{"num_hidden_layers": 16, "hidden_size": 256, "num_attention_heads": 2, "num_key_value_heads": 1, "head_dim": 128, "intermediate_size": 896, "vocab_size": 2048, "hidden_act": "squared_relu", "norm": "rmsnorm", "norm_place": "post", "norm_eps": 1e-06, "positions": "rope", "rope_theta": 1020.0, "rope_fraction": 0.25, "qk_norm": true, "attn_scale": 0.0884, "bias": "none", "tie_word_embeddings": "early", "parallel_block": false, "extras": ["value embeddings", "hashed n-gram embeddings", "capped logits"], "init": "uniform", "init_std_qkv": 0.04, "init_std_o": 0.00707, "init_std_up": 0.04, "init_std_down": 0.00707, "optimizer": "adamw", "learning_rate": 0.00101, "lr_mult_o": 1.3, "lr_mult_up": 1.12, "beta1": 0.9, "beta2": 0.98, "lr_head": 0.0219, "warmup_steps": 229, "schedule": "wsd", "decay_fraction": 0.679, "decay_shape": "sqrt", "final_lr_fraction": 0.0, "batch_tokens": [65536, 131072, 262144], "max_seq_len": 384, "doc_mask": true, "train_tokens": 666900000, "max_steps": 5046, "dataset": "wikipedia_en"}
Each number is 500 + 40 x the weight over its row's rms, rounded and kept within 0 to 999. Layers, rows and columns count from 0. Numbers have three digits each. The size before them is the row's rms in percent of the matrix's.

# down: layer 9 MLP down (transposed), 896x256, rms 0.042, rows 161-213, columns 0-127
# up: layer 9 MLP up, 896x256, rms 0.0601, rows 162-213, columns 0-127
down161 099:516514486552485553458506587457508541414484557446457479415536518493475481470485478519454603486562447422476500544450529586582493519514488525518499521476495479418483526559544443552549504534491464535509541448438524569494523506541529514536495540427525512432470472452503516434479499509481469521445474503460524480480507533535499532508430476521521468460512499464499535449503509475507460503469
up162 099:506423536471528508486468471563526501514478512478500528496512489472480441540522521527491526549477498558546520500451510412449571477505516496475516485469484473532514513443388491447461519518511541436556469446561497568474506486500550565533443466538483488478593530482507445525441530453524549507475520538545604511495473553535482476446536569479518439520516460446404455489507532476442572519532
down162 100:510502412495540469540505462531499581477478584482437511557552478506569377502510486472554583477491470494534513522546534436496499505475516497523498595490485535469501455553512521515502521541447499492487503501505449552531414481520489434436574518549452506519531520545434570482492511495563509479459483472503528642504530449472553457574426444496505524482504486563510454516537497563518468486562
up163 104:599451484571462494564515524519461515483535613467507597496501467442507490466494549479509472443476558527442456463529518458470498447560475440504477475477411466512606531501503516504475430579512524473571522509468505528546502458468495552524487479489489535444515540497529474440494511445508454430540484506516506421418457426494415493564486485536539556483528587502585465456540490511536526470532
down163 105:519429515493490476440469489572484464482473473476508575492515479464482486542449534451431517474501520551463501438415522503487451486513461462448506497547473474457469553518524420522502553475516498431517537430514554465493508567487512503490491516486549491504494510550535536454474520474499503431562483534512525465428501539466478545563416515519498580527513484557556552452508562484530500578463
up164 102:509532525492481555494455477545501512560461574469534520508485532473522512504480460516475484499465495533525487479456451460540540509480523480490494516459523506518524518558540532476506515510548487559460488389453510497530593584480531503549515429500433437396519531503480526443535490491523520530425538512467419458550452489542481467494619465456525583471467521559479496446494474517514569463497
down164 103:488486591512524452474547509551499450505479438550443530512486505525420537500503476497460520469482485493474533512473472546445464491467477544457539474454483462518548498444552467554497562502421405468493547456604534529486488513483478489533506551480499503541481554473504520501450549487512515468444539439532558467555426481507463506602491521494554479581477492378491524544466540554479411505498
up165 098:537366469540574566534456492564510469480539570508482505528480439540490494511473514531464473479477487578511522497514558534469472483387501477488486437595490528509534572525474520477479511483506512431454522512582572504499555557474402466452462493578428467511487447452503481491489561486492438409472512493468510506491502479494484516545548572496525504530544468493549453503535477457543545488507
down165 086:531459464477541450562500519492469513493452516473538496541528458565535507559575473622497377567555518494506542645512535442537472527479487482569520507577488477612464540491538515561589542486497549514513531505468518455505602456532514538545456509556486507506534511442480423476533522490539468514476449448537471515470487539447483503550462507476590473508469449460529471450479493517484555461483
up166 107:582546549474515508479509550491529421531474561496468510533597538515536482478491468440583432492451517508448372518563496494493505465487514466455526434385474502484496510560447481472494522465488467529471500477485549396534550454484505591477511598513465498442464500534518522507516461544532529522531533470503484518553503541461540439498548517510486442546474459556483453486511475488484502445498
down166 103:543547439564506461485492505516555548475564479466562524520509483487515483496513544491447544485471452483538373570501511489524533539552505475552487458498518486543488486530534569500532486550558520477559506523418491501464509482449465487462502519478466459498473559477601510486448475475521562523459577487531466465473522546511545503539477499528548514555474435533500510467446486524473556591504
up167 102:544443521534530561531519498561502470561498541522499490490533365508503410505563505481521503549499454538463456480460474488449503438438519470515573514458473545495582453534499480472535534585479493485557438535518602515486567507505518499536445589575473451491521531463510566538407468504487544450536536503548505474498524470502479516553563550490511443489469532437505444580529513489535521523464
down167 103:506517493456512496460498494545561482525493527528509499450484506490554403485479455517450561541525471561507483509469519463419541550518463558485562527513446423530546543466438537550491443532497503435534520506439500527509531522499560439576484487491494501497538470453583490528411454518447542481457481496538498552518449493456455468469517510471527468525558499452520448570447533521488448577525
up168 099:471565401522525481569568464477482509558501537563419496525454493483590496507514501476524481504444430515494505491439465478514466524487477522521540540472466480515464592508448514473496495416537462540539518485564539507436503491498487529520486426530539472447498533488455484520515499474545484534478498457506488513532509456489550578420583569496478489508445475540519447536559537529528484474501
down168 101:426498450524532423487491471451488540550540520547487503418521493492495474492541496501483539476530499514502502494476479481487518546509504519427483574495504548446446521517545560589507451538483502548493630471559454561494498465445549519503556510535452540521487458464419509583419484524480447446482539468466563470529529511583523516512436544497487486551539490485443409488512512480565529519495
up169 096:433491428487463481540497443484490509536440522456484516543534583447492413456439550463549474481483480552461513484469417543492487460491458491467516448435525485474489620505528475517488457438531487471441501500509478472520580500422461470474393522527422453470455437455474452519478543451527502514507544469549515514528558501508560543565488547530487490495516502494578530542536524503468521473426
down169 099:518453469492476456546536518464497524539546567528556482505482485459538544478466500425481516578502438532494492419499467495444524480499533576541469469458534493482454472478513491493462619491553453470494468475483470436467478481421498403536512464511598470475502457481530457564515465529518446458449559458479451508554442522516481539509532516562484442511495493484497470470511488538477440450427
up170 099:513484490499537509476458501571542444505455487512541501499409532482468488492509467521497513485495540526425506512479472532435508537491470541510465442454499544435481482524557447496557444471526438445488451523432529480581494528463421500502448445448461474468500475546541455552475517508507476481493528549449518425429478454488525495504457525506492477543505503473595498439534519565467515552484
down170 100:534548494510455441480471505461510474553535567490520497473487537510451454494491391482485433564511466459452568476518542577437463538427491563520487470490510464483491512510403521499600446488504542480416526480498429521439535531485484497478434549557414453440501447508523437508471548437455566455487539503462530457491480490510524505515427512535481478565521464481562484524542528523556476506509
up171 097:566404528445502537435471397454561473543437505455560479509533472434493475533523556486524568465424453575489459531556529495470465467571521471448531502498501486556497535447521519490464523491534439543512514479574472473515458490480509442442525550457505487521486500560500595467497514535505471426474472574481521527453535512545528427470466484484518524511460456496415529507534463514493506506568
down171 098:488496464511531471467500532466585515439477550509478534499573585450454429511519532515506528503522561564484541510541496491437522477514514545470480526497447449448516506507492482490545541544528455498492510562462501565474421570537528497494512593450516524505487454470491522512491490558487503487535533522509519464558454539599500371490509575480581431431495517555499564437473479501565483549382
up172 104:461501443471495510403548498514527467492430543510468450541533499511483502450512489491556534532483550503492512505536480484527525575552582461490492493495522509451571547531481536546474493535564510486505510424465443524538530506565471524514450480539531485553453458465448465468559455494537522428566467486506511573474493442578457552521584491476460475503468469540508564525502516507509549527453
down172 103:467528474505484599449509542496501542501511480469483452471547464509546533452436420458536501524505484515536503521485513467564548486499450419531531527459525394504502479515433492565479499493518488463498508529488465403545469473480525480510482542527465509493488505498423477506526481536563516433461433523500505534497576494561451473470484471551428503536518428526514598506526483438496522553449
up173 099:538420537521490567483502509503513449541519522496488559533456451434520533476517482486495575493514483467468490520497529505530442465495485435492572442487482518502523503535396446452412509559518519505565527392583531495526508459532540532511415491463531522486521511527489469557597538445473457488524484588529523495523550477502436536538538558457511496518493491536443512446481458483460535456471
down173 097:543506484490504587534503447525428527501511477449494501405458581470598466449486451555533483487497495516464550470434574519508472471454479480568517575476494523488451394439502452500470468549497504517561460411479496582463579531457467505496417477460446490457467469478525503484501521413520509556547452476507512432480507548486472508571469517491513442491549447509503512476542544480479527442473
up174 102:544516594543470441425608478480517466564537524464466488496444426479528538483564540519506477475489523554530536513511470496552475473531464573491572459547476476504559522518453541491438561537417507488563433496449506479533448462570539516490455487529475478486561509446483530534465514526492494530479550495584437543503568505455456555498529507434459495589395526517511482544450507431430494562413
down174 101:573518494520446467485545466571509615554528482461546435503503500497528486493508500604466540542514471509524579449512506450448514581493463500548510465537523504454448363546487441534466474533517466537508447461425546529544452509538548509440367486454461490471510542464451491508465536530502456441520514527494483533482614504513510448513453477511481507523492477467554540499522496449542528500477
up175 100:491482547510468519439566470529531440556494425546487532492476453483495514467550483403503459453464531540458486497500502555598542516511588436471563415486503562503538476508527561413527517415450470507540532485534567565519426486444491497486457491489480509469438458503537535517510468537534524409508524574511572467476518458559464472514546497501532511517549484447500518480542515471533479479464
down175 100:537509534545478519514516499563543522471503489422439503447455483489519534530477466546408590437524458501448468454479415506514559445458490473430516572469445544499521553521487549469500465478510421458522472572458546446467479516477447463480474480506433528467534493499463490539560496443604576517454471521504491512549464479496483500503497501561491476498440466448538453462489528495505478501537
up176 096:481510499492518517488467540546501455482471522519464464552518481494565418515533483480458489511486447541527432523476478440415510548521554434533546498526445474497501580436545580481469518565526481480481518448461546462595523545538496542562536485481496560502517493430479528503484477508463559504451527576550521535560469468527557487519559465443521431481498406485487457493495515574519501493486
down176 094:497507464461480478509416555583527517450448501553528527493540510536563451491553518441531520555550465484486579603521480519481475515522419464482516533539482610495545535451510599526523454539584519578512457463491546502442468491463481576478515517528459505421484548438498518465470514478443545513518493484484535486509501528479449466534548493447472451564515464540499521498438538458476548514442
up177 106:548499463426467534502560508510466440481473575555431496491538504456500482492447508533557507510517536554558436472478520541482481490500495461460503473397517558544448636536544585500490498427508430518539442489519486415552493549441543495456495503501413554504554473545487559466533492488530495460466521474458526444479564538412605508474534466493505494521491523536543501533416519463472522456445
down177 107:472519530463440502395539460520527453484522487555485486501549580463476483508522445487460525490448557536512468522452484499543506427494527392528449564480551510466461462535593580527457472483515497517554531530525468523459460529470533570551488571512495499439427472523542505487393481446462511456546491496489528511496498556475546442461445466521501488465544440481540479450509521498515506490525
up178 099:505498497542485562470516402524472426516471486442510565508515558446458500492557550504482491459468452486515460458450549507553592574513469533488519478464494512466467471519545587584482518551546488500504450479516519503568472537535547511506494476507479445488560502552470553538510519560518503433564484535529452550475556493548495429532507470473488434538553423518524519442487483535473486470455
down178 101:503492457557526459541530522515475430475535435470510498505567480602530497529517512505420622471560479516518508478539441538584496551503501522464515494470543435521556464579551482421478451475548552599471409562484499506513479569526528500532545525470437443599515478554514552511509487539549486422461504516554458517518509480468519516536425527543508478531481509467483498470495512505511415513450
up179 088:477553515532462530470545466463543449489520553528554592518495494500442468466504499410564560533428515494480515521507528472507492471485503493427519516463475512497467481460526557476448567538471528510450514490510487522515565563505513510428581580487449498484548478560445533499460539530536458475448554560505489522537560442456511456518503549550548548556525498525442465556478505550449508476477
down179 094:496517484489465469512543568434472476352483453556522589467528468549536536502522541497500484552505446475530489563507551491433501467491417502405504506472474546549442475525587520416486510521516503556481478493467420492536559518517502531504540561464524434519483532531546552444532560539489577497508452505507558529491429541452522465548439454553479520473521471464501513488521525492483429547570
up180 099:553447572502555576492543535533514446553474492463548506522532538453514464498496499440515529552457511516421479493492539454472521501517468468359500514546538485437540546439460555525521546543507463500529495454528523546447515510497546438487478440435493558448487518474518479481469455476557538435542433497479570511480532505533450513492536473442439535516429571527527448551525502497481472522504
down180 100:522477565647485465428480464427533559463542484487487503535489521486529420432502504527508521455465563486517523484455551514515411516453496510516462514583492511543500439531500541443502517510449514470517551487485541433474505439444413505428490471479495509508543513514515582520544538470482466562466535424491541563538499550490529462484515502440534500534521488519508519522555499505539565501493
up181 100:499446505511525471494574544546480507511523461552509539511452486452517454426522523425558470504445566471545484501506441483571518516556571475486422470435482510540508451427498512479461575525542501516438531479531532451493530535529513533464465457500517528515535432487429525542559529515509532425504545534476548506499570493505530495505528527427495437532400522448494557558533549452403495516522
down181 104:488552447573521531621527537541419498438454456451524474453560511433530486483459465430480477528510453527529490521490463472470451566521530515468457482495563466531518490519517460540462512500494469490480500475480496507444458468558611459528459485515433455531489494544416472494460532516382509495516485495489545489495517525528483556505466431531534578458525515546580559498464585475531445528555
up182 102:451480487447476492499529542537515536561506483493536487485432501490510516433557488399591457520463543488376526456565500540574450527493456490544540500480465488490536628481499554427544546498576547470533528494571483514538511571494562497531458492483499507476479495468465482547479509435498477528523465462445538544485512412530528478548520476529503510469475508560467561502571480421496484496476
down182 102:500434475539463513499459482508413524563463482463509573475542487469478493497507486549442516517551549500530496437435452537523494481500489516478504570574481553529454575505488537498502495500427509499463516434477481535429469497415540555597460548509476487530462484476472485497517465459518516431484510444476450473468504476479580437497527515520463518506475470399456462542541484591496569408509
up183 116:498457532498507559466550445556499490543425466515434534534506542475473398552507536499553570574511511477474498454479527462469491468535492473471570529505524472523548577519499456517479498504498541508500428538517454520492541494472482540480470463463515502471512484557435500524556472571494473547498579481526488435599475460488502452487527573491460441538488586424494468514543476510488554536527
down183 121:529465504562541493507499536510429501535425491549497545510464490537532442497408515548490507501503488548469492543514522532477445576534514479540554461410489513548518529512481508485452528502507483472484541493499460496412435510582568543590369498506550549502483534460470514469502524494535573472475493462484526509453570520517471504452557523548589531476533553437496439520473479525455494538570
up184 106:532501488547473523490494481480415471497439534482466555531515531533442486463461522488506460500517467553521482473472508546513517476535584582513532458489499505473588464539506540485499531525584489508603479486520493548577508510486505445505518497402502514482552496525518526472473496487544553500503548475436500551502507525503545531510521443428509504525469457491541495532517453507514527467484
down184 106:477556532533484490463562447476423480493480494490571490453484448495486607508597459483586500494509513457470412504501533561562507488535503538500448478516484488463504469513488471440523425506465482511440487476435551535533466434519470522433565524517479537531547506473457456479530461487507594498492480491443502571461510502543492555490504505459430490521483504540513501507505454513544423545525
up185 104:481476489443437565396513473479570459481455501451470474534502476541493502441543546447503474553457487527462512472553544494488530488482512459431454492460506488520517464538562563446453518521499466559556564490624494434503551497509486525492450511439495443477574473505466509430558533580566503505545512465466523563495508469482558504516479517470482473536411551511482513551516477587421520490547
down185 103:527450535530466558518480543520465544451554446449523532448524560501488566463526496573507440563510450518524525473545492453472528479477438538487504515583483503490538499466520476528494531440450536595490569502514554524448473505549514448528486517535544486508514427475454532450548487535534499494381452502491482474424506521460480506505487495510455516529515569543516469566468485486496476472554
up186 100:550501460557574474477571469505486483529422461564510507501546506429537498476613437503498515500510420503559476500435482449434557569498529504505477448538511517519548545468454517550482506434513564490469488509526509449521518470487494445519577500510466519544503489502513560470454460489512498447436594464551489562508533412483485500542470492502524533457484529450524542471459426520509546528502
down186 103:541560466550491533551493515493501599489450515517491454468555513469512407496515440554545473465515518456474522504518489495469520507483505423514481471548476554414461495512467489548536476531553562478566514461505554509564608496442501438404439519509465479572493538506554511476394536488505476549502497476522485487539589486416526545476498463427505479481470532520461554446544476441503514525556
up187 098:497552492528525511388537440484485549505492534491482527534457447516496434460460486457465462541466499496510507472484548494470483515522563489560506468448482476576507477535459513524505625496547442468490469551539544493496538519466565535460427422543484471524566477555466481477357508501519552567552521492400446473487540456489477467588576572511498437505474473527487461471524468502470528511488
down187 099:468523500543535562476445472492537479506537550508496482546561447489476527544476503552522621472434460454548560573529507532445544493407499499536482529486545490519479492539539486449500477470460533521472477487498509442389544558550506483496551504524506467555438522442483426547442500426486499517509455490455486495461506468524415456474546516497442476427485555566482535525465541463460587451502
up188 097:511481457512498494514494537572562507493493570545477509505504443515509497492532449513475496493510530506491479460516541448508515468507605473487450509437510449521510475515551487524408546532445533429486418487588452511552525496407481531519452394475463551519520457453503536551521479500507442433523530517528518505502503502536495517473473552418575531546449550470472411540486406458469516503487
down188 094:540526480529413473429510522485478517452525516534480511505491488489545598408556501450525502479513489534475521511471505493468555513567537514495494532506546487529544518508544458478549521528452539473492507451520583469555497501549404504470580514516519465420465547489476473480469455523511455527516493506553452433474525498533462476443545531475438523442546566537455518420422485483571463563520
up189 097:480447446513552512502466495508552510553476524506491477567524491473434481524539519455523511564450515536489530529517509476578466555473500503524529493546496519486548487566379472491465551484545491504554506485467524495472553460478413515472434555526583539504478533494450481528519476472527421462486534427530459572559462560537547512470502543478483483487500525465540468492533490465550464510470
down189 096:534476484501440554552476537477528496495519501468457505482527467478543511556543546478471480518472475474454508551498520445513507503523517480516539491448422532510510490512521591482436450482492459518530493522480507449485498452502519421463485516524460488489554523529503493513451474521516526487457580509444486468509545546533514513453463414509577517519451532486560567446566581403474535615532
up190 104:507532490452492499403509456513498439527402474446473531499588470501526504457488431422503466450507522650506510507526513459527542510593570466471470496439534524491492510524535484465477521502522584525450513447490569490450533464506479591519516510544479443486595423481537488484486435500539506443489534559464526539489451423518526444510445558502535515512433528524410482490500489509496482476487
down190 105:503498465438531493440463582510480463447551420490469464502494409611487473508478433439457488518489520557484525487527524558485541509486481515486400529492467619508458520531543520477495506514495546526500437413437528454538491489582426513535491503552458497480485466504534470537479462474480459489517560456489516442542458464505460489536471452485486512531502531567492466523468515522461529486498
up191 095:506367475477485511502441533507498496496474484463488610558542471497493468509499447464555557434516545523513498464551531546476530418446457460538495434542503516439527523454570516471475567488487489479607431437565540433558583455451533410471462564546410497501501445507496543495419555442508515428520555519463539495491504520545465528467495541474492536483513430482492477542536451505508504495466
down191 095:507383459472489482486475608486520498565458527477488495517534509501501556520447498519495513528484516483511491561501560490569553479542481485475517522495467473490528499498454425515505586403560505464497460479513483446460420508512520434467532484467433573489526459464510517543444563414553577520495508546497534518427491503492538550431429486514439480528427490507480410455507503532478490424481
up192 099:448551450551437558463485552476481510522448483484505511538586548482527494445471479432543495492498453475475447492499447495460506547510558484526447518482558469471570508424463468492418534521543449530433508498474561446476506505543537472541484525531507578429476528489478516525552515472513440533525595492531464440444429477523494536531507533517506531470492528471552512498509458537408527472413
down192 099:480474500546495517468463541476545514523510501513514487510546519549521467496524468450489426583471499440484504458466450410475566439534521465503492528528545525506518513467485463503481536423503562520530623493522529512479494487550546427501516530457460455450510528560522523476489467421494465556509442484540538458506499510528530491476534600484538413498524437463440462501549505510483444525408
up193 102:493419500545528486455591446494544546485437567484487481592494524497565537479499517487553475545532499497531432474602516522501475523486493487486454467453474494506465558508540500481516556473479588481478487467521466551539543537454507489499474449492475513401520449508509460470473475522504563544464505515493556505499490585453510473512449482532474437529466497465511503584482515515487524516471
down193 104:488452485516532525483494466581493463441463539464565447537594453529481521513484509535449514510494446466427566557490485495489514481404509538526364491506517419569470490464528512544508482498549572575452479528524510532464454496473445478543454476477582423453436560592555450526473475520509557487468514515560497513499496526547462528486516512494479548488487488523522566467532534555506457546510
up194 103:515456432581525546473555542492494515528519493474420535506458549512496502491533482508481472459534437535498432476488496536495526507518543490489449589487474529460474533489483538485523497531603490422534478482440460520501542515561481490546575492506508500462546484470554452482470539501495446518438552526504508557487517532541517487516526491479522494480492507440586543529576468506380559621438
down194 103:508458498542483545509509543539495534440512523447486500515448506512578504488478506507457520489562384516442522457480519559544516527563493536508507551511472487442533508526500492462543470452482528584430557483470543530438418536541525561567482496460534426515423504465570464485467473501479442529421464468520483506498489591445496576563506537480498563478532457517548454472517498511514453526470
up195 089:586459515507537531488508522469564512534516490483460554584421444509533509509577489433572521507489568520526524477519583535490451512526498481546548515501482508510600514487493496453454544500572470480528556397482506604481511518507466492490489478523550554477531525465548441402480516513505489475469409499508431521493586477562507533485531473525466505504447483516524532507586428462505576427514
down195 091:534514454466476510572475527528387507545549482587460487526439494569466555529475515563445561598566550572513529585503496578494397514429475499576514457517468485476444419487490520539501488439529449497535468518504415503487542499496453439502530480504512469528498509450526519455502499552483491495565521432501514548510486572520483416464499496480493459504505546502399478494522471524525554460499
up196 104:463508509496491480546546434461436512504520513522476466546443454458476494505537497509498467521512572489445504457473511485551487512494474434525522425476469485484489531532510528505509532339514530463475541578474509439525594547558521477575485520510451464529478469516450551429493515558548459474451502498462485472467476531483465474527484476445564538567487514480538478455505491456446439528474
down196 103:563397499452506488533506403547542579524528494420542501495539506430523472565509526497489478496489461522490487534536498517476512495589542585584456485544431500514452533580468464487507529542511493492484468530456447470480436494471480481531525440534425490552539496514491544549469565449517505490453503508556442432473494569508468522460464441509508497477456506494568564479513441473550508509495
up197 104:482510434491497545464545475514517449569527570511485474583493416506452478466495557490513424477447511543461494513521524506532569562515529446528451512443466540449510509470430441535553470569501421512510601450575516454572572509499532526452470532563499549539603489492541451539515478541528479501464497459555513512486445541440478528469526511448453506451480499524515404542509472557487561454495
down197 103:488484457583523517516528537486572597461503493406565572518473478563478514501508536536545505446527519514467492539465453488436570481524482520518536498550462530521520473508558487434538478538501445462482526471552428443495467535422493420482459514454576517550470533501574447560501438536471461541438535502421566468471485514504461535481446551576488470482455534529510576492552504521517470531514
up198 096:499502481517494577470499508587474520490465529510502526510566431517452492489537526518441488388484514527502505496466541457458501495583525454480564464435547495445513476572497502518400565424467558517462519495452514442506537576459542572470546505514452464471493452465453490564535576542523504514520503502523545568476528423453455566540478547499459504509463472505516484489562417504454565467494
down198 095:497446482490467543398467532553454490565470519464467537478567554508546529511408459487559470527473477554539540436478476487501551564531561504490498522490505460521516472472460449574513430438528463547554519475517545425446452459483493523493496508525405503540520518479473476512528485407489540494493474414494574456548523519486515531445501443504481577442493514484491466450528438518476425533465
up199 104:488468386483432460395495482480527449532464494463575512484445522459520472441505501483528507456464487494452512504517495537528550496520566533480514520488544589442540524466488508455526567566484528561448576440540451504497521453511495480505479469498470496462511470486507466560534493459489527526488462526435554462486481493573480423559461509488508513571459565493504407512450506520475508512523
down199 101:499551434432522416500499475438532493517496515481488521576521545568590458475484482501515509474519473489504597493509497566451555525512527472504518551482480508534477459505582543494442504568502496484468525500454504501494503533432521505512487528430530517562447561476486350508475451518540464547538487480438486468559523571481445506555468526475555515514478510568448435452482472445463470488524
up200 097:511460477468499482489587494525461509482482576494458491572429518461571479493506492511555454413490451487486523487483495547553489508420491520457514452444500558472553566487472487440475488527434505506461514514541540472468479553478476540438505408469471472433535492388445514530490511526602478453508523526513417549480491512556505551524486535548441534522520418461507450453533504494533558501491
down200 100:515464504471495503516471530465396547540562495478566454521501475547549446487482571555462512552567548591509499487417475524554503501487502584490487545541481505477521535514424478454587505443480477508484540512465472472485484572486455549553510438527443517541539436485475498582466543510542555515491451463548440537494552475492523493531484493533488546472479509439493541546511441437573456481487
up201 096:524543499557539621485529476453573513519504498527551554534419542448452488484458508538533501490524503552474496515516437501541499472477489502447522477491504506449486497546473561482452547485525559577523428493503561481546490509533489551488568428562431473494576428489479440403452462542551547516429477533509473498502488445524452513434476497503523496530450541474459517461486534481501500464452
down201 095:519403529537447514535495526545460485524591559502466464546478490582504567509409490570521462512507559509502501521461568517481539523411473544515437482460487511601440486483517474519485469516469558546479518510485506500480495463477447517536477494548596497480464479483494474517465490506504538452510547501495543443510525392450475470477464482509501583474478454531474505443513509502445501415518
up202 096:519453487439457454575465488500517483462433486478461503496530540486450511543525474444536498506482413553505487476456498443511550506499544409456545513559510528533507577469528536520418529460542516513566586470439538523478584541565461521524476449516461579412466532503536498491467471492523509487524475520476479512517470526524535466501532508518544483527538465521466521505472501494457522483496
down202 098:513456479488500580473494542587505450505471526446481477483502506473481422491511447507507536528512461491487506507543492474530477491509526457474467465592498539433502457496500524586408451572563558588512489485518502533489603487432486564516474526600480550467444528499424495508535450507498519513451507480450575550477454474534437493525457521466470536485479510520520510508509615496480585519504
up203 089:510456512523546478431547524470576527454533521439482506479510494489503512510570365433525522483479475525488447469505448507525471463492496440499480486513424493497595520540455449530501502509529526459507576496543576492476461522520463520556459493500447510480507447491416490401494518445490572495450468471504598525519586490457472529524454505462573434513457502509497440510522549474538519458514
down203 089:506493453515487485467448485434532535369503503523478447503487609494535520547516454540466522452433490469462490499445463497419501496479563443455468512471476497474509505486431514514451448537499513570510508565536490492509546463513490531500527547488544527485532530504482448488492479561542517466540488448496562555492487528567483522548450460487493521515515476495469468487554430573527462472514
up204 099:483491540501463501509535460491488431536545503467461508528506494504512491435511536488482475425479477534512476441441565482452464523600489443477521529445490478446522553489484498440447547496543598485524423402580504503459449445544494549432521523453440537497555465523466514525503402471594522481511513472507443462431515484523571526493498511496557480477433492518482527514516522539537468453411
down204 101:466560525481582485588502536536509556507565464544520490395480532515479564577422475556577538507545495476540486553432501419582584504540572499530504500559506485495457480525485555509489441521525440442485470502498469481491438497519579529545509571472476484535509458507514517501549565498595583542487409518483470527488474516496478543553529514519520545555511438500467461558496453531495469474510
up205 101:558467522486512582479522473501546520552511519478503549512540508524468487426462469474463473469457529516496517453506519509479528518452547538457495468515513514538539534545533565498548497498601503570551423514520493508443556562487521470416499466461518484500544403423474457494501497414501545467443522580542474542459561456550558516524544460493411452512517532424444435513568495534519464451559
down205 107:519460501490506518493502499466448528498577494507496513530506480505422527393584464622513479510419430512390499490455499427499521526463533471482478481454525465588441569539541509504531500462438532471485508522483512423525484464515480469520520419553490539526409530536554522455532458469544434532493494492476511515518462501564472480449479489534502448486485533521516491481483491499474523495521
up206 099:528482550516540500505551551577520466495481525408479557537489499548438474479490463447533525531536489484434452474431521493531484490464543507440425479537476465420567538430446558456466491479500483456502468483497578455539469513487416452458489529512500568450541527487513550484481486478525472492533467513509539488417535484441485476426445534461498485512415558556413541583492539481510512572472
down206 099:515456499516509474536434564470556625437495488434490445449550488468529537458452501552492500440545430487559504431532448491384480498444457519494498491510533427491503490531538474496460508442518555523505578468468514445496511465551489469458520495479575586544458555442511486560461466514537466553518511485505517430506491451477559417500458513508477536522454464571490449608513546457494518520517
up207 095:500435516516578455479450479471476490483506469512439459497436500429499480457538515437464485527469532481521500432444501506545523527500496449575488491465477452518526520529482490491446531451562494482536502449464563432470515501543544487526484517451501528457575463471454579446480466472483528561446517557521475473497475442522440492472575531525489486556506501486518471492521513444531485486483
down207 099:468442508461557402554458445468511416456481538478472441523495556467514531563484517550490391534534489498527495556475496475420463543420479514549547534499494429485509433498437544477468454478440523516504423481455477516517490471526477517517500503490433533529469503450535461439519480506419544524589515517480523520480413550558505436496573488537522502481528467471513441526483477506483554468522
up208 098:517485504560584559503540470528550488580464511537523458463474437427510568511474557497470468443470463532457535495486547537463462457504502479559485421524481550553469589510578494507460531539535571486488570512469545532473497510497515494470466495471504510518482456430469503496530484461555477398488451517476524486440547479528430489524462504516496483526491481510498416560554495575517560515542
down208 098:533468497476550454454464521530504426531534505554475497502560442596530558519490594607498514477531530505538529659475503552541424467447492539497531491507471406518593482480487515551541487515490525529539490501494503490449465472499476452538500455497546445531581498493468476501482484519511526479466445481566517485485464478506403477454483516514526494510492545450514533544498570520508407504531
up209 101:512438446554449474425638511476442489513480520486441511524501371480438422520546515489498446495398493483517491502579538526510534506509539511509541505502473430460570508563468472466495566523528489442568445460499538520459555451538527473441541517529520529468543505510491450447525463423470565451516505488545465461411519554547531503562528480481508455465499467508420475504506515432427483497522
down209 100:537452524533544512511499541454515506513572476536453607463540481483476492526472530500539562504543580478484561444545539467519539466582446505537560529452522494428502470527490537474503474439558457420529444470517476547492454493498506455441467524470525417470384478535467563547466501559448453468568516539479514457535517486439501453495508480484511516505408492554506516451524498496557508446554
up210 092:486447423549428560484495415624550486556501531417511521506528444478557541471508489488475558414429521524519556510477475460483464473516559497538510502536427429443538489493472492403481521410553520499513438543522523535530517533554410513483457520499506459458583462481486492442499465530509536468453423559451526455516515462468518532444562577517476489515463475491514492507496519515477508463505
down210 091:522484496480557508543472523515493531475440503545450516463486539518540490500522469600520509503449485509520495569479503462496461470455606472498461517444474540480414553554459539465574463534482504468491518517550485442442434486484509489454492460470506560544512461489564547511557511495506527537443473528520514513457409492482464554569565469489498501411519521508434412511531465438432494506476
up211 105:548463546565555460459522468497469467522420570547556514559527444515487475489575471448534416503484520516502513488473483425471532440555527498512465469481526448484491493518511590551488519503603549490480504485523503512445522474519498458494507507542494496464533445600500484469478467509500508513452514433462464483487532441474503568506507541445509559478523565552478558467502532550502547409555
down211 108:566458504485528505555454534492444617470587471496548567473472485579479468519526432466463507546457487488506524496481485448536464516530507472557447465512515562497567505616487525472538572536541541567489504471497477450481561495474544484537465515522487518535474446525539484538410463485538478482527534543516529513604489465489482497555496532528499526512527471512503496475468465456513513563468
up212 096:480484517541524510546548587501514530581424486457456443532522476474482518510442514504543439454498504517486473483494467440432534480556474520493487507458509558547495535460520500515545527536508461453513528523495590418513605523586486488490506441470537493502496456534515439530471497543552540545476503476462482518561531483468497514509484488547573466488432605415500530516514473478517516508523
down212 099:478423528523528491506446489490479467565512483522506515541538530517469480545473508496464534521480559483452513477512477466486443513470532514436514479447474535450499510472546427491523502565442474522600499478525549441505549500436446495446536465490547441455499518504489486541529489525430497478500426521514490555542387495587485502502502504561503589457508482475495496457578483483483499544479
up213 107:520510487594478514505514465516563419581512539476465495520531507502441437516477524482516494494520483496509501483557486521463543549479521441453472500509552545505574535548507503496471482439464483516489506581529444527515561555559535532571466420538426494471513441485489502472461587526518593467489538438466496434528517435608571500472543564464471498532473640479473505507474555510489497513502
down213 106:533481506505535518495491503489520482493519492473528378563500537551592475513438538480568547491537545405492443544456490482448511493422428414537459581545533519531473462548496499512470497468437533536555417482449522478454507497481607556526437517469461479563523533500535497503557492449436496446447485576489485570485528511551480510451500551529529506422451537495491514529437511552524484497475